Weights of a small GPT-style language model, trained from scratch on English Wikipedia: vocabulary 2048, 6.62M parameters.
Each number is 500 + 40 x the weight over the matrix's rms, rounded and kept within 0 to 999. Layers, rows and columns count from 0. Numbers have three digits each.

# down: layer 8 MLP down (transposed), 768x192, rms 0.129, rows 53-152, columns 0-63
# up: layer 8 MLP up, 768x192, rms 0.117, rows 54-153, columns 0-63
down53:490549576524577455524486465501547445565532483528577522495493521544517451523518477492557488562528493505559489570485525545536528539513526485486495484513473445522572438454459561469508493515479544
up54:601541399480473491484510549544472522477538579506578434531472500564519531500492410461426456513514467472499525487545471623503493512480509504465484503482495508547544528476498478520426496436580450
down54:451490539468514482508461487512517534545505519495512576518505484514468560470506474483522496448440549470536499452518485482554520457508526511447452441545474502544455489513479560483445524524539542
up55:491493504528474428470536447480577628506570544469478565545536420495538558437499524459495477504461454400438471506488536519588515523498518439429408522517451521530449463517493455578478482538413467
down55:480465447502444410511526499498557505462518509452565533503573535465503497520463438518458552514542526443527465539520502470523555490488506534494573486549540510531489491518482448481451488464518488
up56:463494533531449530500476582546471416438487542515482522491483554495491433475512469469491473515564456489516547433500514490463408437475436454518503547464491430447479595520493565461496572580488403
down56:547490519500577415511430530507408546520508491510449513474491486526511498497502440481543480537522555538571519474524507477506494472488516464487517594530509504497476596463504460467376415575472436
up57:545484504479538431465492537489492550580504528425540566458505536446561510513450498499514490497499568528509419466412506501502522514450477397521475443477536443468515493414451519494504538529490462
down57:506413488576491535518501451545579525531501476527546583518477526501392496521477462542484592534508473561494597462506572491515488460427504487485487430545545483443432496465549499485470572502524503
up58:477496596541494463497484496499519518514486519459480504472531492451506510418538559433460503441537463552488497421471481505506447560553452485478437475450499556471498455463475577571570529471478464
down58:497507524573494549573498497509490424530472506536436509531503480559519463522476510502498575579536540432484485492578537571468527496459497544443517425416457479549505476468459459542464568479470519
up59:499422529508563516520497577489548533484494507533439513525507511450457509496462551463490520483496487464506518470514536517480514462530484562513410479507466533449470490485409513578600475505475475
down59:534498483493455524507516524529490541479485534491516547597457493499502508511511468535549501525529442448511510520492483472499505449492527522552477466490499493487490476538478500518385490496564467
up60:520496507538530488581582593433518515511465491518552457504515526565453505446450550435481520478571458443484507476521501555523439467481492521482518452550504486452541541482482553536480556413460507
down60:478573440488553512445525561490469445448546478497559521511396477555560515464516508474494481461508494474549496519533445445538525465521446465469479530549524515517500554488558508465451465499501547
up61:504547550460456473541420578479502549525495475520585487541541526504465501479501567486447496539498493397492534481466501468478447472549507514495540499493415534476527537513528532569496567606516463
down61:576528500506538522483576459463434536444473471480530467477529410555530534513571494522509473525458487544509537463515478404522531598507480485521544587456402601510443528538601521498545437518568477
up62:439527503541512461489458429442464520474472432489503538463528488502510532398561459509530520517479484497529531472532496482518465536480498482468575559549537538513477539499464540534444466493447467
down62:483569528520518422559437509544559469535500477520534529524491479487477473566519482445463439462485478529447454572511468469471505551530534510487472465542518480499507532534518438549462533474571531
up63:484450546511473473513516451535499505463509411539476495486539508564480472489449485409478496432550520506553465484562430467578502506529447530491482535416528519581502482485464488542490491462468512
down63:488499523508489474515531547483486511510450520495570506538500531503605512519574439505540536545437478460521539462477501480461519542511584427463488510503573460476473522506504543502510447478505484
up64:476486520502528543423513485500481486485536476512554530482486454527510532503487506499486494550525504508527489517490496570556507552431541491556539480478474520463586512479556531412548464488432418
down64:492523492518475472534500484604357512543504436489542461513518589528561506529444482512535505477504445460483506534477443558505562475549465594513495522544436606490546482519438579539414462519528495
up65:482513456459478447558538565451565538513480501548486500460526420439440566425604468479444518500456470439478524429488563521467468529539505458486527466477492550465488497584505502424447538557462566
down65:463504528531450553567502468475472501505533451495498555480516455566428586443485511501479431544525492562462504436568496488488471547540523487504520455517547494497483465458550511499532470546542498
up66:507470491500505532499523506499502589429596496581445480428418435422526479471448529560517472503525571468450509486499489553411539501513539471499527477546569466434541449501517491499481511527464504
down66:505538448560536567504498501484461497482476479459515533521539465499549513501496495410542442520500567608628537580497594484524475500482513488567503523481533477460558493550476480480583538492496469
up67:542419534543574486580481467532539576509558489396457586451477583395479434490538604460467511502489480483558527508473501519509493501552510509504453491480560497473520500494486472513549508481445452
down67:457544449473493467480536525516529591548561562444495522492551536533499510454545494411512457567479472495494500472532571539583570482454472484548535460548515524410527535491520512466422447495484519
up68:521466521524535459448437502488450443535513456560504531503518475466478562530489543478476480501505488488553564473423561457435475470526471507460505504443530470479512561538467496434483612429513477
down68:518488485555473437464494541534457463534540481482478462498529562423417503472512489533486553534439448469483589446465502455497512502508457460455563460450500491527555528541485478456544425574503536
up69:522482566518487513478593546520417541504573531475539496504483486420464518422538495505510486485483541452512414453562529463451499527545502551564433568477402584486538462445522555482491419459476527
down69:524423480457450513545367457436499492462491503461500502516492466469508513497484509548506514525557436509500498496442443504517519400458496481530512596483562491478520545539477528560508466488529476
up70:514496488487477478522514444511421493504484450479510570563468462475531512443571570492508501412552466484462532525460488499498477583471432549488511498466557491480501523470530563507497454451477474
down70:525517536522479451495479567487508504485559605522506468472496460477460496490523463547525407488534497468482472578455489477496472470492520476445487580484509498490483480562517521495519502483499572
up71:518562441548477486511490484547514499484501499530514498459467511468475446537459589484455513543527554550547531525484521478575460556408475530540531536500471483528464487525462512491549499535472482
down71:585496545466570564480501479551443506546505461407488452468549506551501466445465538562499472561520496489511506522544494550422400488504469538550502439475477468475535419536500445554569453518532514
up72:552504480589486478505526514527508498474433559537537521570540475525509510502567520500475450456439480537486440486487503577486533479482526544523444547483510475498564488447540502496496517503458512
down72:491470507483479550453503524473468550564532471445481460465503469509502462495452425542498523522529497405505503526505555473475433521486445526473550554544516506447520561545484508498567465471500563
up73:410441511456514528545530504514533538516453576531556463513515513452460494556461490555519534519557583527555439474497486502557578591554527568470553545493415565433518493537544501515458508497456557
down73:535463526488546549561497472544523482581489543562518510522491514395412473482505480571483448560566548531521490563507517506502517490512467508544482439528517518475498527477537478485509526408504458
up74:399466459557473553503468491493474374501422498536500495455593470474489509471549406478434518480416565534546407441553500519494456516544455467444490485481510535449521541426574413518562523517501556
down74:501523502489490514553442471570495514466504491477517488493563530515568512438515527459458508522522460464527423552507538481481542489502470518550470563508422471535507558564499505555418509491539554
up75:576479530502525532475455534500528554532573443404484533514450557475475513544519547477432486518454541484491510454442514523477518435483481485585520498487495425493481462485562479487486558483452458
down75:517503522489423426501437502507504535480485513523474483413537502509559452520549480431517482456470471497495404509519454506517533540532495410460449536500485549536551473457516502520426493582440462
up76:500499515472423542490538427520460538490447486538484555473504527447504453478497531469519456545554464520494528448502462489489503509533473500483415462455504522530480529557471435524468493547477494
down76:499482480493475449543466489529538491499537471502479480516519518519482482493482506537527513455503460502498418548506478499515493474473470477479577524481432467475578525523540538586578520545533439
up77:498498526514454513556540525492464515483505550472456461425559484440465508457526519447495484505490491394566423500500560521461529501445534490523534501485541474496488527488491466567575478491463565
down77:492533484538571491450496539460489459452524517528566537503492470511537498502532472519514404510505487463461462440529499477487531549513503519526461526516526501547461537488520529446582469468524556
up78:488467525489559463509486508511547511457491510473502532475498469458501466471499487489566473480529555469532420497406505512480483552445591523488404489444521464533503486517402539505534529517487478
down78:418499539518470504545479535521494429507545555566465472496504523550535511465516537423525510501413421553475521526467563523503463506464529501437503537582494579488520512482516501424504518498567501
up79:442504505540531528526515525434577551470456555510489566513559502382516470508549519448484469512535486521496534457511510490481555488518476396483498528502490441387517461526488468551498533557507529
down79:546499497522460543513516478381538514495442565456491517539530543419438479530491482487450594552552544544527502446466499455445472511482536487442448511479479518515505509473566547506601469462440464
up80:434424518447464450524477423524468505463514524515445549427457436510553577550505553521585571540476491496478492558570516487519442508426495500536527480494546471480497486471515542461475464506545520
down80:489533533523543473482510522476557441524462411464515524559530577495448474530564465572487532424530530474520560433467505571512572487554465537483460528483477542493514479498398529473467484452469494
up81:572508550478493499446508458561511538449505495489525530495482534514495456536487565412516523457519524528490520381457471523457459565440469511479541491462494549488555511530486435464576487492513459
down81:492485495468468453458515505533442511547502431518546468532408502445468465443547494539493474554562495540468571556500499469463579504555470557534500464493510488492498406472535562538517512526535491
up82:491549494577537551514515483542498434512473516495518485398539555502588542503399490483473465463459479531556548465445529481448424552477490473454584538493468497414486470492508523446568552543465529
down82:485506458494478471479536507521516451439522433484442501555519583483510449460453504496508523496436493543505460456529468523512490510526542501434502546463507530542513485524544491489483452591468519
up83:456518533525502491529473510498522557535532480598482482531490447478499575485505486434472412501518429481455504460536574485514484461411522440435528541477523517487554448491540484496471446510475531
down83:547447483547512547595492518551492455512504493423550452487460613432509549549505502482542464556415432524484461442529475468521509494501533464536527561503498550482569464492500476586487503438511488
up84:527476510523426443482482527480572502512472500517500500456437540437558512436572475571514548502438551485475473541558552445450529481476493428484498484497544541465566518566571529430482515475540477
down84:509532477521489512420452450457429504472461465499477483497516468467548466483543592582555550536494564535423577473445422471472572554437540508465613431523515544537491503526520585550428498516431527
up85:565410471496477499499491524432561526445424518508446577453479531488493553453494520474461520512496535464523474528511610461465506554522491547607473563566558411467503532580504473466532484524458471
down85:450540479500514432490530590501539488437550485495527441473495583544535475453428564450523556531542547487508404599536437484453483482481541518505451504573459501525566454430504435464517523441410493
up86:521518467486567521517548526490411521423474458480546554472469460517538551503434484510515507490518482580425467523512458559513551536504554534526561481464503450555492470484504509440462542522474526
down86:518422460531548517481544530476421460470505502489470581493459538458525573403435518476479521498478527454437437599494405512442508525576511496387502476513473488515564510592525466451477518543558555
up87:507497565500491496505555476561524467492480499515451534511523505483466571514528512504518452396525480507438486508451525517453465449579461515505449479551491434476483568448487506464545449471479492
down87:482519511581540501497469478420566527502510513513493485496540494478513573473419553483496517466482435490467553502499523470496417547558488456550460438422465554518438548543486538470545541516495488
up88:586496545489502381455397495554472542500520587463488417453542568523504483493479465555531529566514519445552478479491485501518488527496579501493516532500510468467505477437544481482524500412500550
down88:521510492483482489384534480448562472498519512588508512492433494416513405525513461516499477452460536575494496513453530534499437446538492474531487437530496473536465484479505457506567494552475516
up89:573402523510479561452501424476478432491494488520498517503457541448508535492466455488519532489456514456544476453471465485503601527499529573450451512479475507493519452486510479495519586473491524
down89:481507416500557427537415489542575495498542500519534475526513517487518422493422446466532482460449492457528550509522461577492530528524507455536584524547482485456440547600502506519528498508485475
up90:499572452416512481583455515466510510608551463445508490442471471545423476501453537488553424504505462520472572492609489485497417444517487529479471582563452437501471455538459473513485571530477474
down90:546451549541465495476457438486548465481410500528526468450504486441477480500496425520468537483501536526547550464482495483528533496430411528538418469551508475542522519499541399540557476488475471
up91:449502486521503463457480506490464531438584488460495417461478495497500466524513522502580525533499522522512565558437531499593509544491454498443464522430498441556489570532487542531519497505581481
down91:528427521523562558505470454505504413454537503539563455512503496472593442437493545462482546556529420510492505539512486475425492497608507527472515553530580559483478452558462433487454451387470487
up92:500456529465442484494538491514484562505490518489510474524497536481503498518525468550454546546478502532456439508570500478477501497401569540451450432532535561551533528440472500499551502512523491
down92:516525451488579569483465470502528483499527454461509529424547408480554469455458546410551402432520473441533663482427487503507483510621452427614599558510447420466459525571542467489453513481451503
up93:460507560576495516548471505575460459508451480542626540480458531445395517474479456572481547533540552485496472498503534425527519471408434466518463532512556461530509452486498496485449441472429504
down93:578568503491525559489525475517475482474510474486405495502519521484440483461523452460452490400573518541498518426529458518537571462477523625533562461479555507558512487455383381534483464483467536
up94:418515518508457578516458507523533501454548545523448462493478540467477559430501417444468394513519479387578483556527478490485452506530492548500509552532527532480541540519519525491446418442489486
down94:493509512546539465503486473549490463517473477420474508502479576382470488504455500481556477529455526499429491512494473512460564526512596444532554461436506509508519509458464534476504447510463490
up95:476435485566504446506471502505488460465476484477520481513518493488486489534517458532556563550494523427459437535448560451465505518451488577504512580608584564538513511482492546536441544434493573
down95:479500502514447434496532483502495495478486484510495504490484542496514463477527517474493489583440512464475350543547511495457479479482450480487555529545472470529485565450487497543384445498470581
up96:502516509464594524547462459481474524359497476477554421454476525483530514500425463569496509519500532528461449486558482525520490568556459475569496495470585517471515490513582508538551455538494547
down96:469568462507490479562436469535471543458528442537462539427482567499580479441560526483572472443526447448393526496507519442504469540511450470620485475464529588499503532459619423512570499455402481
up97:445474417508435515634474515508474502466411481421519458483485503513431502412467556546501452500468505544473503532519488489461521506541445497454535529512489448491546404515514537530453399533549546
down97:464465507494462473465509452484506491561468529533515505469523544494476504548431499510513476567454473478496475536500476514456497440535539510417516421480546528501490548464492528509433504482523444
up98:527437562561480494463585451531556496488490503471517498502494521492477551571430495482413559455502563510485433464504512540465548489499494518569538561501507481516564513486529502478491487519486484
down98:520417489533536542475462475529604440459521532510492479563472459422552499518455512521523524526560463450494534493429482419511498469558470555618473490494515509619524460455554475499597509469536495
up99:534475521492517478462548456578562499531527540528480472460527433472520536498454545520489457515585465491453506514537484474420440550478600523459458443464480504493534391485464504496507493501530520
down99:525533507454501445533402510486471470529512525519464568564539509521493433556518460439543421459479502523518538486475523515452462532548502499487507556527556458451499514478487536528380376537609495
up100:540406455477449428487541469452537573494458511479508495474574465491536600465528485518491456503480519521515559574491540496516493519454503526465526448537544535536523443483456508458435463557486489
down100:506533518486472511577504457487464515425482451482514514497459417436514562524517507501569538459487521446495518485543466446458494474536576454486509519436471480438480475469564511519502489522501548
up101:496512420489438524518506524489485563545472441500518502501446548497409465449519534544507522457488595524486493425498509445518451537420527479461466474486502505557530501542454498440522522508550506
down101:489462489464493479482584451515495531570437440501567563463505528443508544533514450483576563439495526450453491451485458508476492374507514473596503500401547508530597475500475554461509489498549487
up102:435512515504498470509538503423522488464540491621518515515451490523483546570479512477510540522560573464494482502490503495526531483443528475498484570501617506505445505519526504464535498558537519
down102:463543474515518420480455468604542508525540521522526548469462473531482526469498518507529465532442482465458518499454481436547520562466579489558546536514498541478498461544464480507538546495469504
up103:517451539490563458431561474566586611547484594535532504555543469461476453495432423526524545571512500478500471562496519514526531477481522530510604471344568447407453537516451446497507563476467504
down103:541452493500552511524511530544395444511474498516486525518420488537421534519507458479490482441483512509529521453456470581545494437482492546488563587590545545414552470494517496504518493596507505
up104:462460508501488481514508532487495504552512485457507468557507425540488469518510523437430463556577506449487517551484462473522528530508521504382535470438486510538548465536455498514432430518560549
down104:507577501507463528516528404507488504506521484525488445455540491505462487470541535487498507541540526519499457541461452517561457504520524500463533465498488515465467453539535543506496521509526539
up105:442555502564472536464497569451467492509515441472483592491497573535441450498496469476532518478506519517464496561498543540524516531444532524571439476529541487466513532501463491552556449535477434
down105:496446475505548507518480460448524452450517495470491450518460429448544518476476491605444484523531490491483450518512560499477542450502460457548528544479545477527502538565489536503498510525459557
up106:518534530442454507497448519577554529522453455496526493565463449527513535452549470526572405473549377521554497475447522491503451519478460543434478463470472504472428571575507486470461515480565506
down106:481440472435476583467523467492452540506485430470425488472466510478559401457454448500491501500539566533528554537542515463535498455510451467503500479487521512468476496541489495545520525486443477
up107:509455470491400457511495476467580566434484524500526565595516499548432477535475599564561438499546503491530520432512572525524529471482583534504552457399498498428444595470520502518406482519495512
down107:510527433506590435523513499475527476553449513538567483531485500546482553438445554524447533534507514471525489527463525475525443548595493494547517540514504499521576475489458442475538465519456526
up108:492460474471509448395532489533534461504552524464502560549494492478523522534514521413536541490465447470525505535516499512497566493510456467496498522488545517427490483501560503505561566563453524
down108:560483493497480504493486484551509497529528544464462500543531472490523558483492544510483444578450461517475475509574503499488520495431524521519447491465483485479553560518504511434451551562564512
up109:516485488514462487479407365497538466496542550581545536503506468577501529471490558470514508472523456523446447566540430497577515520544481422502505526456452462571497504561472454509501502540557528
down109:487570478490512535571478534513537545475509517495528471533505452511533439457455560532412464615538506497545574515501527423475587510513461467481538453502502456550524461483465554484543497524492470
up110:490508508529473481517491559446484571473522521515488491574506541515501453521539452536512595458478483520520511525458512506466454470483557462435526486482490494543557528473464543566574463455467569
down110:526612515500430542536458479484513553523545518534481490504487560462552545458446497520560498447506528429508536471450486568493546526523485427536551474444499490410494390558442528498487488555486512
up111:558436510527477490428487500500550422529509467484503447539415552582546459533538458506533440507483633502515538518512566462518483492470447516531406472498493436431470405597518485478491521512524505
down111:529524531446454474553453483467500545554435513492494463554463559540523507504522499476493519502530559488556484481488520479511470551540510508535512598562466518525461434478474548526498390465489469
up112:511464510554497517513526543499484466469460430536516492481436464472545533544580492382532454480545481442472554453508477504488453512476419501497554587422486460436454496518505557530545602565528492
down112:524487479540574528534548518442498529480498562438440537482500583541487540548483495467507494457567486515431469500510459479552426542479546428590468499493488448448524471560446556396616451464452421
up113:466520548434539534467477515491496547608511427533578479501526467477452489541453384458508475512488535487542459461425550446464528578479478476534509546511495584524539540483525522561412468503501534
down113:530501459631457536548503536559501501511575513469455496506484496486448474421488528492513439464426430489488485540543527459550498498487433547431520469501512449559509532489547465494457548474478462
up114:483568544525422514489474492533451552544540550511506518541483507526503480497442476470578583432522404491499508538474414596532485485410506475458490456486541452521481518571500574547362440544481509
down114:546466505512521494542555572558499475508448456438504503438497563496437466503576555527434444506509556454529396517605542488518516506492446537410456482532527457441511532461493485466423567493556482
up115:511508475549460517499472488527473449512495524425486542476485471486482477485598481482546525495498463484551519493506546464500531494489443489440521488410493481474502485465513558527481563548560562
down115:515575475505542456519468530468516595532511525518405489495469413471558538499500463531476480565566473511472516392535497539506472471499512484403524477554555540455534504555489468489482484503414466
up116:488532523540492437560495505442485528457457477471475540505465506507475493499536481465533461546430488472505433490505520532512553482477546569501472467528528442482486548495475534536497511456492495
down116:440535466484514504477527566519504508536468547502502457493529494518509452537477506436426577522456451479492442434536474442450468501479392512505547503463560527522479447466513460496477416577535579
up117:543450510455475564529458501478472473483495602512476431446529466490487606485492528516517538439534472460518449505461526505536435475467469502496562473468443493463428476539519528455433542508516438
down117:490593446442490480477513414468511536445484469452561508460574523476523497512502536455533508475468468520525549476542509501550474458560530515466571469598452516417510512489547501533498510505455416
up118:499445535508505479511495441483565524484463512530424475560505552536471559527458512483517473505499510460414443497487446525532489525562595488427500464455499506509533528504462493469453505523534452
down118:547552566491511499452535471458523557508460510548480461501456478524557509554508530433444449486434549466444472447584508484531429436487489556435501516441509555519496535488475541556520483497497474
up119:503549466537547544543464445514519487486553457563498594510481513551491542527462508421422467475475521508442478518572469525439502514534503482496498512535527553499475535520474482451484472516481536
down119:483462445539482473515414537501467538510567504521432529461543526597485487501511523546553469502495552519524450526485491470524559411464437535603420515438497454540515493480445530472455480494441411
up120:560483555615507525468491471484506489525456528505459461448484560486499494493551490478471512510469516477537505518551564484532414534431465557479460512577477496517509553527450537498495469488563495
down120:475542515521536507507599495510489508568500534550584500502497537494492460525573496444558462505490514503578440489456560554457468537459523553530456459564526462563556489533387534442570450473481558
up121:488497518565507469474460513455476481510504481547473491524487515428517522470542467541509489511478468518497454494499494577441511515468530548530543489504532423595447517428469560482519564507475477
down121:529455432547470511451522457501492588415481486467496522508479535471470478521508429521522492488469590514476518522460500545517552447501469489489449419459502437491457536501548501504514489480546490
up122:484550412471599579521446511538505512509523493522504429544522454528508560455478500466560452549490519490547534507512456498519426528488511513471526517510504522463447479551490466490453545539467517
down122:544545455459594506474464561497490491446535511579476450501538521513479474489489414432492499481513472529550551488526519483502490561524467548473473459571433541553461512458538547513532422565579509
up123:540493543449497533536469489517501576495560483486491388373599516443578509475507584420517508562506470529506549528493522542511454522483496506511526512469479503466476467521490466546503495493533500
down123:530496539478496536492507536500469485511520508498450431527520538417497517483457455514506569524547507497497520553541470573539461498492493536440552470465482537518523496550462533479535464421511531
up124:490478505491509554543510514527565473456548436474484555463492463450475545482459479488474489630520441509477506469515517530481453472454538456565517511481565454486473504466511462457501518483511562
down124:545524525561550468458537498469427471490451451543456548470536483580536453423522431545431574464533450522481517472453535496504461482522492464505531466513498573561534478474543526498544533448510467
up125:406500468447437552470497468597595453492447529510507509523551519505460529519531400511490494519510541467447488534491508514503500489532509527524501433517466535479489523539504463547391491453468518
down125:499519502467500486536541507444455527463539505522508531502465537545549509555449491516517522506463539482499535472511516514475533449448560529405519484431498432537511550546514499530544472520542495
up126:463504403551500474467503541481420528548465445533480457503507540488519528435488444519436514511488483466488551491516456527517480543462514444504448542495483477514502513498531482542512488499536604
down126:512539506458559498409488493542437436588421529460446407505507504501551474487581441528463540535478543564502502519564475490520490487466541440499456505532522467481487523451533485464570500400550467
up127:469469512478499480519453451485530510527501472567497513458543543466485503549505455481511525446583488514514442471511511552524500505505497520471484512618487500450445498475466484470469496439555477
down127:480484469489456525510498502522502536492482538521490552494530512521534531480512455491504521506422548513444456422490483458524488454444458487584449486502512450553497452548503462550454474502518473
up128:568546454460552506502510424521532497450479433470509474506489561496470548532543415493478451545467477469434496452523491462485562561478572415397471461452483436482446502448569552477497558474537547
down128:492566464497515558467405450568493498507485480487386464564538555568492565540497432557490600490460469441564558488528458438435555455484445499480487435461473412574533494470592451496543526466473511
up129:500453549534428497595450560494482516543524552517537581512486439500456538562578511502496468477468465487534477519480462541478549481453501520469486508508584475557463581511458523551489498511551593
down129:468442494526468483416574512469469494476437458426493528483532490503524470465454498530520547423519471505462471473493489500512434576509462533514517474539512527445471466505492465479517508492524496
up130:526537481508465532479539473526515478552454487428450508476504507560473464499486455442511517469524445558553520584437504492533550511466544517481449528485534553587429536365433544549546491474497484
down130:521583457427537528474557487561485421506504490461471461515441470535542381508479476422528430475456484559499594609425471421491530496471506497564487433518431596548458490367422492461758435431453441
up131:500492607578506522524474515452466438520569560512559538571530427553492467444470513509440489490505541563492453471487496483557477537443576410442477487499556503472520525463507535531537528547532561
down131:503490482493522531551525506492490564497522481592480488469432500492422543534490564468508485490480490492462423450523567475486546512477415417379498518511501547504461502502443468449447486485541503
up132:566533551502468568572465432540549546530511505479538500548450577540511489485471468513478531529460503480469503500456463428485409529505502485450459553443522513524525520566506516508480413409481496
down132:460517506499523467473513449495532543503525595427491466496553507460463491481521543421481491450492540545499534540502506542522543532521461507479503502512509518537529517481500485491455541534507521
up133:445466541464563555522507522500462494455492466442485581468522571460506496537507436503505551509454476492519433516464529483459463587551479484499516423517505485516565481584503508458488510541529506
down133:513561513536438514512514415511477504533511530502521524522442440437476500524419527470510412494460531525521514451465491488585546476549529458456405523520560439526462470511546507469469517455456457
up134:440518469546527537569470550492473507539531569437529473548529465446513529474523498527468561450463467569461473498500576533452531487499527457410555534520544477503521486520507547535597490468476545
down134:455503543488461498516461551412530486581514515481540441607559570573505446424423432613526604519547457512548480473502430558478498468500508451501535549471543503477609564553491565449571478561489574
up135:537447500522462460449484507574447527517456453461485507485531577535468531429432516475486429523490527504444444472455496547471566470430544511482451534476488428515527544472524572452466525533536559
down135:538478584480476476449511537470527480459493533541534554489531472476409474486450467531522495572505504430561507447475465577453557505473508447548487522581539519503502572437533503453441494562440495
up136:489525426475423533459541501398487568575604466513487443437596515480501507439540463531473575528421520531526463524475580532496548503520505513472483514461448536490546575529523462461442524511495444
down136:455561497459528473504578501483451430552516473485514482488455522466497486549489460538542505505528478421469565519505499557555513534538572549519488491545424490453531505493466553463430471477468550
up137:535480452510441503609497479471481522474554576614480484452488527544417543530495598487514540473519466514555461524522479459577508514500461512543526512445435467469548497459556497548538493500501500
down137:522494485451585468509512537454489516471530392541434563579499425468466508571543488452482497517521473554533444492464495527453485487501544468563502469545506455504482528505496504493584574571510560
up138:585495474571548454458610457486575535476488469554509513521515503527510612451488461469518488452460523556565489549443468546520467561511502439496413522513528498494409486602540496508487473512497438
down138:507518591486387535475450549484441511535513479510507463493500531434557504488500499516479544511494579479481463489544491501497531488522527539486560426532522529521590518472457495497495466518519484
up139:472551477508493505467506530498509523543456533583486490546537474513497536556463521540487438499528542426495538521471516480476502442455534507485458588533493504515540480459444484540485500513545493
down139:454462464503478497504517477574469551473587529594466465499547467495472559517430526516533496475525537541537459539516549522492445388548503534525536540442579512548570453530557547463508502466477491
up140:529463530511528552452456472489532515538493470459509466484449445528443481537505482511482458481541532514560544448441522559555479567570519495380504560473485451524511521509454440472535440465499478
down140:445518504484453479479480549539514513466487486520479454486532474435466515517560444508484514461470450464470488548596471555460494380444538514518471407576596437523487517520434462500465555563508539
up141:408467503575447496489438614533472515471513508478525460520445501506462530532407504473418488482527571561518463486508475545501486458505452482514426500461539500472454530552457430482482496530499527
down141:488439590486461477540497519525527489509506514514536398523444522495453494509599538491392500459523493500505524431459488457558511459515452479509456441566526479546542586468507481521494507541502501
up142:468543511568523468479397484441504517509556502473466518527522528514433521412551498494495524498563463477506487453470439579514546477494565417435486547547440498422474540529405518458551522565505530
down142:504541461495445543489583411506522513483489456592537522462484509469504542527453458494496402522494527526489539442497487488548469477529449522536531447511465478484487522517483517545504466498469453
up143:440495551499516483493500531538518497494535545550494481458469450581510559560488520525504491501531435427510466520510513463521514529522442473489523490544463545557528530447509480456444566475566410
down143:507515529501465471527499535486450480513435509511454493564491505477510529519538501587521508539466491494527488446441430451536434493544496509417530579450502484560512482566493534511365597484489465
up144:470495449506477503448572516498528464548464507580475496542441530559517451509491491464527508485442467542444454479564601564545519550438573496501497451477503417453445487575508490497467566456545510
down144:441510544534473512491544473555473449518523477474505502460519562485473456436526484517460511506469437540499520503505488492474520478496491522451496495514472488521502499509588548502443504537469475
up145:427524528470464532522496592464467501498569535502524507478489450488521518527410508511508469540450499473439533416573510482445481533522482537416501534516475521501488524541521463521513553547546586
down145:496568517484522425488477435485513500458526426485463537554535519484538524518518483433522509532542514526497444579471482503572495512473515472404483526507504524491521559535468455510592591490493443
up146:484485541543537529496519580494624538541455465545526522508551564587462532500535473488508411507457473555446525488439509502502523552525500468486519530473497499459405557488507528449486515540474521
down146:483541496520564510530456504475562412372411506521517501522486553491463386473510491563534489510494470539567548479480464516480525509446545418514472513506447538478504536495498526447534470501511509
up147:506568480508547479479492548451523453525510494495493446530471523479425527518549564527513497430480476462517520459516492456542489509583489584431503438505539456423509505510434503570507450527502477
down147:485507442559519561546460492573511579431550499468500399454476505487490522501435402577473527558508475543477540564511527489536530416511406433570395575507473557529525534443482532481574484558500478
up148:481470476509477470521393459485534485543445573468494532498512485487475498466580487456510545483512465498492567454511492484528477501479501538471462574488457542461487457521505515519444439462473528
down148:470540411491517523475470477519551495496511525474503527466503519478470390503514462541508512439467457503481506528452508446576536541468451495463450490502478493525486496520520517526527446472525475
up149:503437485520511475526475553479517459534524480474434492479520526438461469476531449513496488437448455504485497491437488490565482520480501470534509508502451566455529566534526579494585483459505493
down149:523544540440564507503501490474566495495535613521427443433481498439550576557579392527521414501382495454488479496462476570556482483456496458619525545564541480494541538484480534504520485537503500
up150:478508449538517512533408524522534478480510460450515458501503489458491490504494515460549477591517536454563505465498513436451404481485530546447519559496437510533393476571452528512531495405473458
down150:535508470503500535495467474457468448487436474478456543496564513442454472485528499448566538549487405490482467473496486452459510486419527454537479446573552537546496551473515488491439539528512487
up151:527452469524552494479494468460542509507512504459451521525493468501506533485506445449497544500511584464512433513574478575535460519509520517468484459496497506509493537511440511379474521506576452
down151:528488482509517470540512498483535483404371517441502533503497503438536443520560520487452456459449430438496517469437475518451506523548489481446526495473523507570527489502435484509570506462422523
up152:563495537493497509455455511379493523481559454545478458559513500516505505463513445488524495538424453550450528486507524548439439470479522499466440485472504456539503446424455540531550544531444552
down152:468499506554435476508463505411543509455582496467472498416534491483522559537544615456498431547483480461541451475433565569490474461482519540525555504374565450477488495503488539470575526592364472
up153:501501484561509494538466543563564511416480509510524467494561527470484389369511474422528518555510522493530495472529515500447542465542465443495531492424493496540539574494504516507516492471533556